From a checkpoint of a small transformer trained on Wikipedia: width 192, MLP 768 SwiGLU.
Each number is 500 + 40 x the weight over its row's rms, rounded and kept within 0 to 999. Layers, rows and columns count from 0. Numbers have three digits each. The size before them is the row's rms in percent of the matrix's.

# layer 2 attention output (transposed), 192x192, rms 0.293, rows 77-113, columns 0-191
108:588496552495507528525483546562468473473515597422469534504481475565509535419462532541462511561442475542507487569494438523449441504543520422444541473558504516508471538512464497501385543457545550518559482560485537577530447479483543460528487481552502484507453480596464435439541463471542460540512509495504518461478530488486494478491534458494554433507462476498535537530483513539463475460507506445565492497458539464480569475480479423457485520550442475477502475445448517524494442518547554461478496423519501502515511515512560399525519505501512466561484526518446520456520450510438551563
118:473430492475531494506549451519480490486521514519499474485500519448515518486480484487448548489617543544536555509519434482412478539472430530479560446453503435454515549471559533474458462519531588490529455499522494498431487544510564388542553559519565478464538505541514531491446462455483514512558500425480510502460512494529460516616486478506476514462512503479456459551542451484507533443431563489509528458534472551452531499512486479494453569533436556448555437511470467535523485503493566628459494514535488432504491526460498532497526528497490503406482431468495464504521519517445500507
105:536471517490516498353519533428584513445495489441494501547536552537442512565502503450470508464470573483523514493513427548500507466430499457504456561522440489561449495505550488516565426486519549513424550493536476504512544549534482495486516500471481465504435456496565490517533442472485524573522497482474450471516470502517534454459478507518502502435580548513490552445470447474489533518564516528459549502520481482564464527505470502581581547483503415547525428455497496531446555502512497568447497442540492569479479530518484533474525449469622462508474432461493527510452503512516506491
114:454546559492493516499457506491462519489487456508523517506545510557474543450544487502503507578462488485523367513501547506498478466502452476457498470522503426508533486469528455496485456577543509520519513543522444534421441444479521507489584556536485478461503521480482535589466568480522532469448518541487497465550501503471519507454455494530477447469490420592515526488525424532465501468468527434497445503493535491539491475521481467448485495435425501579496543455530575461589492504495529515456580471454527493496521600445579472536495513572504522487521471573585525469518567559481569490
120:546551573498560552465422523515483516452509496456528440541532521494522513540566552525516499457481578576523553498551424541492485499511500498520482480574518530509529443524542554567470446489529507498530522488494508407546435461472521563516480485559589522505497456510463419514556504486475464564498562523440539497525547454457473534504502554548430447513526470499529481528493515524467494501508523508537520595479603484499498460481548489487517493487456437464491475492522577579509498482565474508479509575495532509507474519469530518458478525490494542454446442449629458514590517557535541504
122:519484502520464548502536538537491524462529514558560519490513496556446549530532449510562491504439505506452498467559474463528456459500483431525463490539494472520511472433539522560584539524498446472493484498494551453457500495464490581451581533566506496528490524538484488479460488449502504523584547457472556499492571476403505485487521509567442501511458413499510541441464531521529443526489594446427486492469515507487425487500545552523433448491518566511538531627576494471543454508537490463470554506487442540473471539511538449466477519516506493584488517493535506461426418541448530490
114:488448484456431467419537456608524484527493519412488482530503495493450476518603453492508518504531489468436553508499427507543479514536475477474616536559492515511490429539481525486551497455478551518462528569511520492488479418468539472484467537493446478516510482497483535518587563505490477467529569476562426494540424538509571495472454478456465497468488504541546508503453548466577494543438489451516432524505481467499431466562480446458542435529491537495465490489547503505519460549483507502522509547495488489484466527559458494598514434585465441498535470536479490487419536546522487463
109:484487522469549516421470487458454514521531573558449498539478456483512461515515533431529511544526520572576471508472535645595523471424548453531498499487500546495451477586475531481484508519470486516519515493536403475472531511537516511492512500541541545543508458506484507478529516530517546551456491533512503449434553472442456492454504522410523436528516527504495507508471454553564543504527497562555437515447563495495479529472509523415515426428444556487472503457469521552515477517552474471474516587425552495498477466509486497469495489522531400492550475474466526459433489546558496464
112:486531550486475528476522503537490567579456540462475481440495499540518552478448461427520499481478539539532469466471440485457551510503532493508482457469521476511545523516534468495532486500528521502526497507464505491523497491562462541544574553489559505516517502485536503459436553459477520521408440551492512471605440474508568535500434514473473477466502482477462525585483435499488550479528490546448480436446459497545562541562466480491535459415578560534417450482522495480484527543491477532549471591423479485511488414514565499427485492499541400533587480470449420495477523538532509467
123:517489487455550534512523494533459524519442447502513515496579477615523579462436471497467480443533414515543463469526531439434465513499543546517547578510490472494467523499473441427503370534486507471479527476446493396462520482584511516525472498465474543554515539469515488472513495458436519518477520490518510469497440541484553528490474538471450568527450556513563516524432461489612527503533480451515464453580449534417515519549522525527474544490486469560486523491526508486481474473532506481489474512489502532517471457449513575465534566540510515552605516522547471490453464487462541500
126:531460406537530443462491567506518547505477456481460545500431541512517495478482501392450516550487551495463546499510515470513467528503584479491580501466493491514583514499513515537494538516454483539421423503494535563534487493517474407467462481493475507537506505582505535498523475555496471452536526480462463546477412521476515558537456538507486505515520481454499459402467524414457445437509534500554529562491469479479484467538512599501501485517477459554494571468547454453508485476552513521537517497469486441436538510519476463516438540524465442531462465382495577542509494530425496456
117:502532528491564532493457451516478502492578547468576515486517562463528539516441495526546595460544441488550434486516468457577513483532521508454494492527536417515486515489455553495510526427537539523462503439566540549475512479495488491470441446489445468518494522457522509481479538509510505510499529495483577483512508577397464533545572497523525530469514502535495485541566526480495442442402445497466564503503568502519514522486504519425467554501559494491494433511501492466550472514529522460517544547560526555478541534454535502550548596508477467502514490452559549530496614469437469591
122:488540395513482593524482453511439502540446461522553455486454574537492482497517517521523498475465507486486512527523463555505434524413521543428487574509455503459523532521454540514506521554499490451486492563547520554448515547498498479475560516444510456574538490456462519483502556514459504512512411486559457475519523439512420549421546502489456576476547443490530452537504547517497519497425500540518538429556460564435571544538507555457488515493488552433498491479483535518546515443539481574523399466570529490454536452487517497507462528510525467491538598494476504494468492557492492482
112:554527494475525450478511481533512497496574468572501458562487486532518560457466486468468504553549494479516439554504451556537487543539502463521563481457543533446441512451525492476550513476479475539529535512560473480469434429503474533493555563571512441542484462503486525566457476557453419469510522509582459480481557517602495438541496518524489493518477480506515535453508467399572460470583533513510446505504548490452519510500539513501531481494445450453543501533595519434501497541547485552471466550500535466515578491562486559495535474467431547437509523450552563489431444472480541503
115:578527513500610496509406474559504493505513495567435509510531479484464448581467534540491492489503515488489514460522385477496494566398551472442526474522497487432545517446567498438454447445534561483461452523459495440498518522480519483469502474473485529475437480481486472467541503517509472473450470458542504476500426540464596482491537547494523465549486514524500531488472541492526452443507457518557535514435559500535480430450428530554491556465400576534554515480438476563457538506518502468471460469519520418469552485517489488456482547507528497511553511525475482545492535447469565536
118:494471570522455411453525548446464457496502480487505464465435544492558469474466454521523482495474457471438502510486507504484490541503409558502533598461519481528491459463581507449516542431527494419500475500520446488513477523464505468554521554479551506506491516415471466523458507498536509554537473459554522520468495451491452558496527508505508546475478522452501494493546456570509533476544561507460507490529593553471431467549476536440512472475589519435492586477545544451422487497520463490453522520461511489500522541450524493528504426404568523412515517488425531450543477434505540436
110:588472492494496452540510416520562498529483559468488525526430442573492499478539563520483468440559533427524531478523535517441482523486458471443510503530513493486559571461467502536541513483533462506524506437559528507493579484436533502478568564507530482504512477465509515500475547447550479480516480459513520458511574547532521551488510538552473491471528525518505480477418496553449493396514472568486545581409533576510486475552453569497475525470503514506494465550509453435492553541495485439526552523519528471469502443544463520498550529553475510469474517527414457430602541548457468459
124:549508524500439487490537541497568578535550445486401477479534443538412490421496494508525491515553519546514448457484481435492581469579514465474548433476503521470559512500551446455531546462547531535520507547502480484493461480512508480519550494523600488458529455481457494481460520551469410511530498418459474478529429476498535517487482513500533490482447543492476473468577532526605468491574469474474509543414597541512476507438477523457533505484427503507484510440403545518505553506553506451511544496455495475451482458522501521494532509442536499462474414470500487481547522549519526475
125:573445538507475482559517511528467607539513503519512535527533481499548457497506498533461557521501515561527568468461562519452486457562510525451482474457512471510564497418472568511570421469515436509535489429481416476487481480578468477513514540605437490498524551510474453549485541523551518525503454556472549478517538453447523512418536485485605485465514522549471536579520529453515440435513490548441462559418504493503479451599496539544502497551513459498493509475431480560505541511549478497493427509480529491511470519453477463474535515434472535448542514489494506557517484524509508536
112:575528511534541482443488472524467546550499492496404493573443490431474458544546521490518558506518520544485493471486464469445540404534441585459541422493503527538498452490498465549516491484473510566495447503577499425512528533531513472472521512468520422499567498502436483568494566483521529484556528541488536450505427525538534475554469432494523478509458489510557547507495441518551525530486514457538400464566497515531532513550510491491514448421606568492472458479543481501462477511462520512520535505560547499479434492571491502453505481503535471561473421524489489555420544554494495516
116:498470453532468428544569499509478445492459497497540549546508478506500513544466548432530481485562486446524434469475501501477560466444478440462473467513503474505473411492504444545473514466500467562509481468486516549524534521474558477502489441539530572534514472473468471534481461514497438513559413486479556496476507530573552501457511462539533511570512411588472603492482486537363515473504466416487521462485537536496530500483508532464539505520574499439471532551489433469541504562525566512440476511488468415504468502513501522522558445494473483525399519482539548449451469456457510466
116:461546438445491492485516471549569494499522469599512554426525596543448484546546503534451460578513488470555471547534522491462466495419560554521455413560493492515475428467434575506451549488482481497522469555511442479443546518480463469443532465427524472518567474424437531500512578514534487437494490591513481542539562528455531521473508505519477522454557566502470504448473510492542475490515415492476467493540464536445426430522497546478560547493555521498509548490494497563479524536462464487496562530499542524500484533467543511498503448561507523510479552477475512499483509546549504541
118:494476437452482514496513468550441448465495533503517492515467442474490472499468507549552484500356514488498467427428560481455415485459454487498514553525498468531451452497436530544480506581513467437536494531551541485523497528514479497508468518481507499458527481519475437487556484460476514528476509476483534560519490454478462528475562516434506527496534527454486560521534561516488412529465485568524530480455481513514484434530476497496572493463583477521503525422489507522548488415474462492523528550542382473579602495485539507546495479533524549495446491422557590525490529541514481576
114:558545468456461539511497542467489517468533419489526500545468534468432572566482481485436486471519507541532480518525446598470530467559400511471476566569487471490439489446453520527501485458486474498457525510550527462562491491474589544479504517507495550547498464432529496578602526549471495496409525438491487455452486513521521500464496494446495514470484506603498457487493496469477528486549470494533568545381496488490518453571457428517513496532537484463480477483487487512430427517553500527525460482480592495482511454494497501511479434496503466483526544402506511490511495427521488423
121:495495497577434578520556513489566467493438463450447564483531500455535431514560511591544428515514476494471554496549558476531491504566488570431552504466429480479537470527487547475516452495559514492505416493507517447504484560529476553516477565545559487448529516483515460526527513515469469422490524486545524472503572529482561544507573472491543477596501468496514490498518442507541616516474483513504506541523559487455564537535508473518451471482559520455449540539486493480523466558536453484423473514523455546549590491524564532497498500535529500481518407456470463503474541498547484526
101:464489478493459448536492522594507402484460510402524507552539500492562501445475510554504487553504463542547594484457494460492444486454540483554521425440554533527580424488538490558501464525491497452613551569411510521504504499554456528463566503545488509470453486464483543531558466534520502543491512475441503538465521441503522519518502460441456442455521542528434442512478564479513487535471522499488496510473526524513533484497548580548481487556456491467522537553510462448538517464528546503610477498534462519493490473459476501488532550519525534467583530565531549457484472485456550479
114:490540554513530457511551569429522497452499523497567499554538483524478476504516576449410564541567437456430501435514410519442411447589528512480584548499511563539490472462513521473454494519510495447402499535618459563499494526567473470538502481505542465491484467544507483462505503513469499553480546452509538469510492496544529511561510457507509464428495533512386462479497495408463520475523463433443507479487539536508528517558517560476471522536440509496505491546523498539510466519502492514449518477517458527553455516505486541501500500557539522416532458569523520486437471515513513498
126:514461484534443480512465542477480515485469493498563410475577505532420545464478477494515459495451511448583513456549531553529555526495518454535537445548532495521536434511564402455519496475559517498451466481495459509499535451432511492395424430478477578435491573439572475544531526527534518455477505452583560467531522540545557467499510444557550502465497503475468517483444466461456470464511570536448504499463463518511507474508445493529435479480489507531451442511464481467497513537546538491458488534510514587471582506518542517509529462519590499520492488470481558510456481433492469531
115:502494559523491508544525508522393486525562502523540466460485505506412465520517523566515403516487527449456595463522461526562517502470479482589516477484506512500527515553482483520510517503516506499481466495499501450485480513466494566463445520438494473519469543525472463569530484507513473532526527438502540495483479465523534449530539423500477497440543520499581503520534469501551463480476493435524470534571524455456492550492498459505469461396416561450506518569518473505495449551528477474516511517534589560516509440512476503501547506480463429489503491538446535529424446525356622509
114:473567527493476479472464534457493532494552571583557481490509499464502482510472501489559491490501562522487582464553532536500410538481509482519508505466477574456569536499427525451517437570519536562457516431569498452418514521575501538519532540461529476509493454466490478514524533567503503535522487454530459496406478529503455528508558539485456495517407530528486575416495474446462478462487545505505439575484468503473516508491461567543447456502529531540475455518506496554512539488497544443412493497526471505498521503394524483526534446444593557498439564486514528499441472480496463471
119:500577558507510470478516548515526477450540434527547515536582466486469487502470512492538467479505474554535505535511433505489502588503476527504577518513493495523511471490507402539494479488483513462472601548508503535463537463540529602538567426576554515488523459492508517462518427547549457502470501522447563495516532521485556491477523577512492474549525515503445428561490548496529485497547513534490564428509537467525555518554567524516461552491502508535530506555558443506530440540542536580504534548544512513558598434558455521451439487532416506467541506521498495563482477473562527514
119:486482446457488435516507536508532472520551525440456496453475494563570448438600460535581510562487496441409465472543496555477482446515486528492602543474564484486533545513503615466547524476488489471520564477551510499538531485438473499526503495522564551526575480572476470541520517516487505521527465529515525498498492502510568452537526461506508501481493584468482572490491538391538512453522474519488465507554520463399470505444507490481508546489517538486452458507432463493525444490515444444512554512559547525445484505478493493514471540516442425476463556525497455484448516442426485458
107:548436492465531531457550578439568584489513479431514525475446534458492524484442588568467440483480474526450540515535615519510490454475467500525543484473518526511546453511460451496520434555514531577464548554487486494464503487542509532454516486482464518555639489471520529484504542525539448476506548501514517429531384536543456490510553528477477528524571519518396500452496598470508537526517503505534532482532536485516479434524530472473509501430461521498491507499540530573516444542519523488501485506478533569554473545501483493506518532562478457497518469509477483412536466467491439487
120:436556546485492544563455541509564439522428463459515504412455481407529524529465477537479442526490463509525576584519567519494484501508476533499480447460443512512507436528540448542482501603454486613510518549474492513549501441525506488493455445461529477507467479418452473533428507526526459506594471505543504481470433550545440508448564497504450483526584513479511452490490479584536516482516477495493462542520472494496539508515454539490490509458465528492499436458469541490488533486539518519400515513510498547527445474510501501514574486513486532469405513529474571512475482472544549426
111:463475499539491540560488589501538434519506483503474473447465520427505460535465552442533526556460516476542486520429534545558515515555498573564442450501552422511563517467468482467490506447472573390477429530597523508520505493484509473500447539539495482501541532468495457583424471565465504541507542445469547512542471453480533571500433563527572495545436475520551477489543568459549486503477479468547529488506497504516548499466539476505495573515557479559457551489492476577445506436466494492569498493503572471538553462557505508453523530474538459536526471530524557489510518501515486508
111:440464536372440495499563485478478396516479536472514513493585486509555458505556499463571487519516455546481518519493454496540462526536519531477516466560483512475526436486484528478502485467557519617533537522533551514538491558554467502544490490518489499511534542485501466545466470546465431548479497406475464432534506533472495519500525532475455515542470461553553466458509467442441513529439486480522588498509440482518538490490513519514491507536529472552464444610456457471498482561497528457512467562446638541524528483481486542529542461569520486522456470464448555514517570479520507502
118:507421449543556513492530525512605573488442425557549468429481573464482498522557528558546519519571418479484527510565489588461500514546463537482498538548490429494474478449484536457490472534503478487489577458538477442427478489485517486538493509471438543480476520504475496492534536483495572432507508479506551523414491487533514448534555446449541505561513531523462521527528461506481510515479469512474478513486457499454483496444510515511437460621459496510497538444427539501573471558451574477574491494554512517499463509534596497479477491479473477456502606528509440480489482492523503520
# layer 2 attention value, 192x192, rms 0.149, rows 78-113, columns 0-191
125:555487473575506532473444523564510438476532534467489485489541502557450518537546476485599549472459505551467438495508528484541530480542497449439477482487483568530549482528478526521579498452494405584505476550507623555482461478510423473417436459467526465572503552473457481521530522485502466501518503498466413537594537499423492487558466541502550542568470469531481477479464475502511512544456477541437470483463493496518502471488443476431415509480515455469561528466487497532481467480497529544523507397426474491505469507515522541458540512528520562585493506513516558471467481522511502489
113:520568483445548538629548498410453439497508516487494466396520489478437438538495507524480513517545465483529498582462560401450501533534540521570497492571522526446596522512465527549491526450489469418469548539510523469535519472500484486444505532477499425520498474532479490431491469430563508443475514522513546506499451486512488501536526512469472449484526516508536504507548548507524485518420464550487473528543477509420500414422512549501476448488486486466552499528542498454512455530479531469501448527480506427547458498463514430493500454459416561466443488490567555527474531479516481496
115:494489599528490516557527430502442492455469544476430504455568515526557547487519588519452513509497542505507532471488466489512447470496439465470458531497527514547421465448490530534461490504514493452508435545547586447538524573425538482533480450474493516481506602563478516459537481550485548503509505543487477576493404478509591468547518478482568569551502539477523506448570552510522476572554469539530553503447505510500525504522439514533510521529490541477436418476547490484498503487481503541572475513503414487509530457549505529463467500546532544461464515422426487464529481505565528502
123:546430615455526530513478550542515539634467444480512487486551497570460515519593503451513537490555504474498533504464529511542521433506416505511513506485522466547461483477434488517375508536489480498470475433543480529444546484500494443497500580478474473445548526493509537433500518494510541498536493501433441416444477502490564498509497494515496500531511492513571463431436521450494520534542478476452467496555493568508462525484420488521556497532485519508499472520491520482446544531432457508512503453520515488532490449514476521520498481411536518426524555525448541483441581451448429498
127:455554578527500541546479528517522502416472507521481436457461402455525482499466501566437469474521555476464506472412493535475573434484470601466528591502426532632424460539454435472431471496547536495558535479511486515517519477548511504496475485485493569447554523512472481451481508412508515429500457483534513472525447539527546513528530496485512544465545576549605514567563465484501510472479471504563501514487454460530518519493491478507483532485511576499496493522472526501421586464453503484464522537486541549488509499543468539478508497496561471453486533449484503532498475480516485530
118:446526450525522507428495487463463532435445444513467474444575469518486505499588563516483478551472474485497428446504523537516517525448515500520441472524463447466517459513499496570487406422533498438596516464474504519527509585462503499518512495446553555466490482466476482483460523544504515490486484460555524561477499555534464533395459462509531578467542467480504457508535443441380563520468518503530530437574458524496484561448505453492483454528539464582500483475567522467416514477502496475442499509461491552467488509464466562487490472489537524543446579484519560485535505460509531504
119:532568511506483580480477507572498524483444431470561498450441531555482507488452436485493512509429472572451531502358497484483516518501486484501500477511470488518528513485513495490422466441542531506506502521526522525481530481544487491531546461547476482506453497520534495450499529523543464426514446482471533563440490448531479498432517517488494575533445498468467489477564545440564466530528580457460489496544417530474475561593456564548481569491508468485501501481522478439472485597527474475559538526536570540537512498446570502568507459526483498483436505557493482434565475432492475567
117:471531443520526491513479448526491496493453482599524509450462540473449546535461473513409554480502527527524531469512529459453575471492493505532555448516486475529511543460439517560520481482499500509491486492509495512437534467517479461464495522536463437568468548563471527538543492526550554461450537511570506591428467476483484514521500493538534488483409477483452544492544546443484484520458505419480523551458520447497460476515448534523485562522497502543532473484511504588531418431468518460505509420606533541399472539532474407594479477559500562471470567487531481494471466444499523523
128:552589550526520440513533498452562476494506520483499488461470511472494479484475488514521518436541514502504468542594501494530513459464416482533484513476477503525465498530496487554514495509463543468524509524487504588556491508499493514525471551466501573399509502455457523487475507581552555505417585489469526544573522478499435512495533541517535495530456412477440541476499499509524490458454389509493547533464437476505502477441425569526591527490528523481528486517546476583523517541433507577511454465519451519449492503531551423523525473535488447535454464439494533522570460537448442583
132:453532436513506548524475557438511430452503483543519430484599501484413492563498458487553517561448490483455519450544528515450498476510493472460505509477511507484525424473455546462574550471549488507502581512517479446507522549481528507483539470537505523447588499482486425473507475551429497538497458459480464445515472424533418477523410540477479490508436548469521507574507477546497457487454519565520484474566484506470492575465507457451521500416496567523516487438462487503500563526509512468467487466494564488542502513584517500534536480427455420503424488506547438517503463486524582510
128:516438528587469466482462529473529504532480481480481513476492428517453524482511527460563525416541586461474501492478510529474535488498469450425432478533454542502507524528565489448448448527514509527483418494472467533564533541464546546534520476538542540513567561561410489508495480497539504529485541508575545497533529530585501471477503521442512552581465523521499549532494543564508499478541498407537408457511510491460443506510529512466559466495467517473467562483461418521512490428490493524459438488450490548455473403510518603460446508479517547509483483544530509540471509566561456484
128:477475466490522450463487496511562493478503520442482463476490505495505551456509504477600546527547484490454445510506498462507502540484529445433502468444478522526526466529509507489475473404516552531452473478517466492512497533543564512509516567491560523539529527472473503477555436433491509482420520519473499444489436563444540491630517456455504497421447484440420571509530505571549564528486585515455480474482451439459516505466479533486478519481615542501501580471474547469481478532537540512447535505429493500447432469486541474491526491552561513523565540526435478445581492469466456500
115:477587533451489492520457540459456482511473463420467476432547489486499536481473477485563530509462449519474467455483521506480490452511453440395481508455526508600537457572554509439486470568500569506457456480487552568506502539512548489446482468470527554448448479473535569503536512504504564512530503557493480549513540502469516442481466462485501484519514498547482442475566513503508508519468436553507550454554441522537538545544482379519479538526493485542521505479477421540534543443491472493520522416560506499490498552451503507552438446518435460526501549518529417498530507454428538583
125:428499542590502533450489507503483533487509459519601450471508488576530475462473474490553439487463465467513488523475598476522470464497440478548473465496445513528494440547535543531524524574475407552534565495547511469520452486579436517528487528522464473584533503451515489469507521526517478553537565471495519449564428510506476499473431455464453433530506469485488497468524478502495493499508533464515489486505473480483569469493571502505515460503590418506530385530501490552531434584509535526434421482491492537539488470584526476545479468496445533462508484515424510499526496574495447471
123:481470452551510521519435486484531549516481538449514469542524466511468494483519523504460538538549488572511524557477446502456537493455592548523491437565456481462499501619503460452492499566562477535467503493515497487513483460506493534463461448482458446509477455542480496467501484436450522501536500473441478543509525488511468438563635480520600457479513500505436432524409461454487564507560485534549538483509464515559502546565450508501506580576499486453537496446505591512472485495534483492514548438557501490561419520481496491496423529578471480540431471482529468536528518496503470488
116:511458465543468547488461524482576470484563479515466499395584503414502523503585479561505522493404489528518483455495536473582565498535500484461499520418462475488471451527495481546492541556465520475453503438513536521478510522531490557488530479492508425496519585528569452558530441519450514514520537523545547485517457438454550527528523464489568542501543438485491459507537505478494502497485524437507506484483560452444470538486608570520433495510457457485488452473509527413576485457517527421464485499427461501536457528517498512573469552428491481476516574476543485510488511532483474456
124:454433496532570546446445524526450546424438550548515487529519532554495559513484529579438563545474559466536569521504543495462541428478530563500517434401513473484517500596548524563451431553491413509480489492487514467435514481464475507500532501472522481480527510489518431508467451573438518512548562513490515459487509499490513479428478587523496575474519501560551483529500533449491520514530493529529505540495486564463510461522461524500522532503539458567468481492545459572555452504473471534519431433546516536506509502512476504596472501582440523470503470549435473513468526460487503531
128:574507546486478558584465521476503520520512560509564509472509459465456532497461548450565523503451540434542491494482500535478476445530509433533560448438480464487510522547514429380500472523496509550578497476543516462459525430476473494531545426491534504450501534554470451513475493495513533511566475550508457563475487565544534526460541553459463522459473404452490590428429531498539525516473544394560468499465528487512493503500464448546444503463487456481493522552492454425512474507477560474561456498490508519468520510572517485520514500476449490483509460419521449450523545495427494483
119:473491460477470550541481491487460449476526525545563513500560545547488544468476482518486525495451534517562540520458460430510544483465442503557476496480511488472445492501545542468476466443513449437558506512473453602555422469502475486527481495421513517549503545469443547484473489467545476520516517531526451531457510460581462525446480479503524505528483485471486487496554542467519575532438550498467576533537441578436505537512506460592480488581492440537583541485424509482511469497453454488471505467459511453489545583500465435465484571476535533434495543486506512538506506426536620458
125:479581556478547547468511478480496523474523510514462484547440516486574431416521450513510456463465481549467500464544483530520445557534564482523550511507473511461465471483589486398484525495505507479523541501515488518508444471475575449471539471537534428450410466519502546570544519428487524506506552540560425441551544457528592453515465470421552530468525527494555437491541485505465447487442492494531449507506520511435473543512508512538464498438546534522489510431508473520520419467507430575490517488480563530518459580517465458442474507495432496450536531507509467515464548509522457538
123:527506476549505456461486500465535515450506488518446468518448449490468425487464538521541565487495498467460443476460579585536513503526460578513471554493541544444471512520507492528537437537432530462447573535487511458560450520485524531629508493473503500500463552477514438457541461502451491537510475510515501498517378497516560461539456451555488491533513543397475487529494565495580576492480606478500576491470467488448502465507459478534492502505470514486512505512547459528471460470553470500535421546489499485466513476497434533452488467468462420396520531480477521480550530473519439507
128:475504517525490433546483499474504558490456520550509566506537512531489488520518592539469520536546490465455534593596523499533511424487537496526527543512533432495538543524460362442425550394468484522497475503510453479567523497500499481550557593549500537521467436546493485515518539436493491470482500524504462447486485455501560370555475540544484483521525461485476499510524534506488479500499539433464458463479473531489545472525529475467449459598512515484547493516458541460476593511558519455490454455533440552491515566541497531458542508485502476533554531533486443459471502490537471495
119:524560536549548465541506453509571530552462437464510455527565535510515548462522548489547462508584435497444488403476491466533456537509580435481539535454526505506495538440520503471554520540490555446477532492506431525523550575493426430433530504479528485400520447555508482493465433460460559490512456501499511495563504533505506515455483476520545456496535420491466418465480527467443515558463524505476498530574479495482528511450550510515511437505466424584550584504502509469501490473484528540506437478514480554524441463447545478489467499529436583476472488510484456484491523446488469463
125:535441489465496498531481458508520511497563469512484462484525443550467589572471498524542500486474515568566475496518453504511493513410544520561534547476488478579480477488551557500524499427463541551462517524480445495531377472482519500496493502463481454519515485531416483460396508509525545560465524503456394486485494508431530480450549521622520508467518530509516510506506523441514455489510520478552491477517511486517514575425503547461474544500543469476496507526447512546568516497459439462585507590568481498484523522442490488515503562481492484556545514534446588460532569552508545484
113:497473546494512443473510445521458557568494539544525458514486466487516565499597531518535493543474476465504434524581531471505523456575470492453481468477513436509469539531356462462533505457519563531540527507537521520448451447523511499542447516499538468488448487553540452483457473534546468487506522530506538465495511520570595529508444565498476523440452543436533488508525449407424482466459497533536524478491472486541484477511481484450521512465554522411459521526526449490368498552479565568509543519519398486479513559441492504519494454494502455537526524515496481484475462527538497526
126:540455491441573489496462414458493534539494519443510451416515475487502502501564501549497503508354576543478500581486527485571455523509509490571487480547573422452512461601510505475572486494528465522529492486537521486516459493544463517486498454510475506457530479549448524501512459449497500444490509521453489544606512520482481531503443485482425551566491526618513489575487481552484499558495523580453576481518572525426467441528464486480509463492516491466513442472429473447507543527492489534555469483503483491461421463489522505519544543481509503544437508446505517495482507508491486499
131:424551490496558519450502446419489566442533513458521499453488531485496544567481600502396507489510480535521477500483503559440477488472462519533454515572470537505552522435506541447614500593543504464505568441509558474500528500521542516528558550495493556530492495558448489494517554485530487527511528445560473509515480425573536501506534500499491531517533472501491470503584523511455481476508458441452447585519563447498483471490547560446477506512478453449484532511502485510518527424519464564518502510521466514521423501493512450499468429469456494503527532508398507502547401492482488440
125:387537473523548425432489467522533537523469522527469472477514454544483446485437500437527524484556497462494503530479411515620517439477500520471471456514450529540500469534541557455492484514509468459510547412466549579477513430559498510502505479518464499508503493441535554456477487469585484508486481541481442472518503503534602525407512516560492581463505468452512508539476459490515559494538508580530501501554427516570453571556561534473467513497467409545496539482534522486496576457466479508503542538496486460486525469481503486544508494505525544556507499506473492561568426511543477530
123:496519485480437521517437516501490432541487492447516470483489555553480579509528472526461535530519463502472450446454451436542515403514558579550513463532478454582546463519549481485536508502476439571513502532493551568514542487584495473508506476461457553510489598445442529448431564481503500444544484562508537472572472497523524519543503498505460457493476532496511500485547482606514448528427514475478460464525527533503505458526497550581488566484557511472498479533515522489538520496450506554493537584525497549556455477512552533446489442497441422506438452529515480455553486528513417489
124:499541549445515444491472449443543484521432456481535535466476506490537479494495502583551515508495444477495525473555590464529500485557402477540512459571553505507395486580528514456521512492539559542477469480489466503409440511510493481466420600490484493456466497547496546476509489494504472491547475455559475509502512549443522517480447539457459492464438494558538455491512474466463468524555541489485496486528439427529580563452533484490562454491457508489498445497387489558455436466543475469528456534460529504508501453424508464551493520504461539578484544530502520490452437492459492540
120:534499512495501456485576489509520488481468490498523443455500491466362483491566461518422526477415495453483517483476475516535443511439552518422504458457459454448456484558526480433504445534507537533446483472465530508503547542499511518507496535509508425448463501446535455422513514558517538537579486449529550526433508525472493479510429538522427524520507549531479474472475533580532526502487447533570495506466515563496459522539517522517501481515513408560517557484555514415463514521497424488543537521555473543501548454504461472503482544450606467585557520499500514536547514487577540517
114:541548515537485471512497495480513477447510497494482546510551556526478522518491515562487527531527466573501472481501402496516460588557550555408537486530517535433472470461521466559502506431556526459499478546504476483516497510528471518555525477469526500459455420455529490431493528538506479441462439478518495529458484566489520497445486564488519526525465504438556507511410473498536520465458570498487558438491543550483490566522543570513566517480488510479470538527461449452458542470412511592493479504593507538530489400535532467580480491439464470563464485499451494527455544528436558565
126:514501496361471476427455499501538490433575600482504527606525512515479497470551535525495497514559402561563480485512468515511500549505504486565538506512570462526491512481535534416503528546524488492482520507504526487509479472519492578531473484460466444593486524533523490456491458543508505459488447470474456500458509499582531476497496462516539523434472516422486491470491485580469471505450578582472515475531509530499411484491487573504536488541455516526527522491572507565581479551501464488526535516456513434493482490452507537457455436495474506507534482539461463497507573554407453541
123:450489404475539465518445508507523499458473529497506567509502456519518505473462490483537473545508546474525560489525441513480501423496488427509597546482474603509467529521560466450519497489506482529531518482489464511488463542458520507507460514514489443485515522583515481458450520521516471557484511492496496511482496528525492508503450526566455480565451556472414493523469523550473521508547471503515386515502532550506486440541461570466511484550530490467527570540425480454465501528517554502433492461562440459485476535485592513542477543462429547447560437484451456455470511368569546429
120:463491522516490493510471487485510492567478506491470490457520494473442507436512554572469522506587508518457457464495528512508525452487509468577484459449498487485450580483513516470500463413450524536494440479427496444499435542528491562444516478492480475494423542490422458545507484524448481490470495573467490522539555507487520554460423479502512524512542523476500466455540467522465477524530494519545366502515501502563492501487462578479477448449527518547489577529550477480528469453453475489456452547623502552521437469402482480480511508371510502492494479535557587473479521522577496478
124:522513435467470504455593450552496475420582445528477498497465527462527494516544504453540557507459492514474521445444512475488469515450570492511547541485519465530466527513561480454476489528546568497497517560494524582522451486505480449504538434447510557429472449465374461481494491450503529544528523436440517535522439541450524566511470497467494424497480457509471506439483493507593548511508484464549466502473581479548533437538497498463547459512530475523506513553524482441464533456538487578504489580525462441511499455502505488459542452491537565524534462449499558452475500600473527511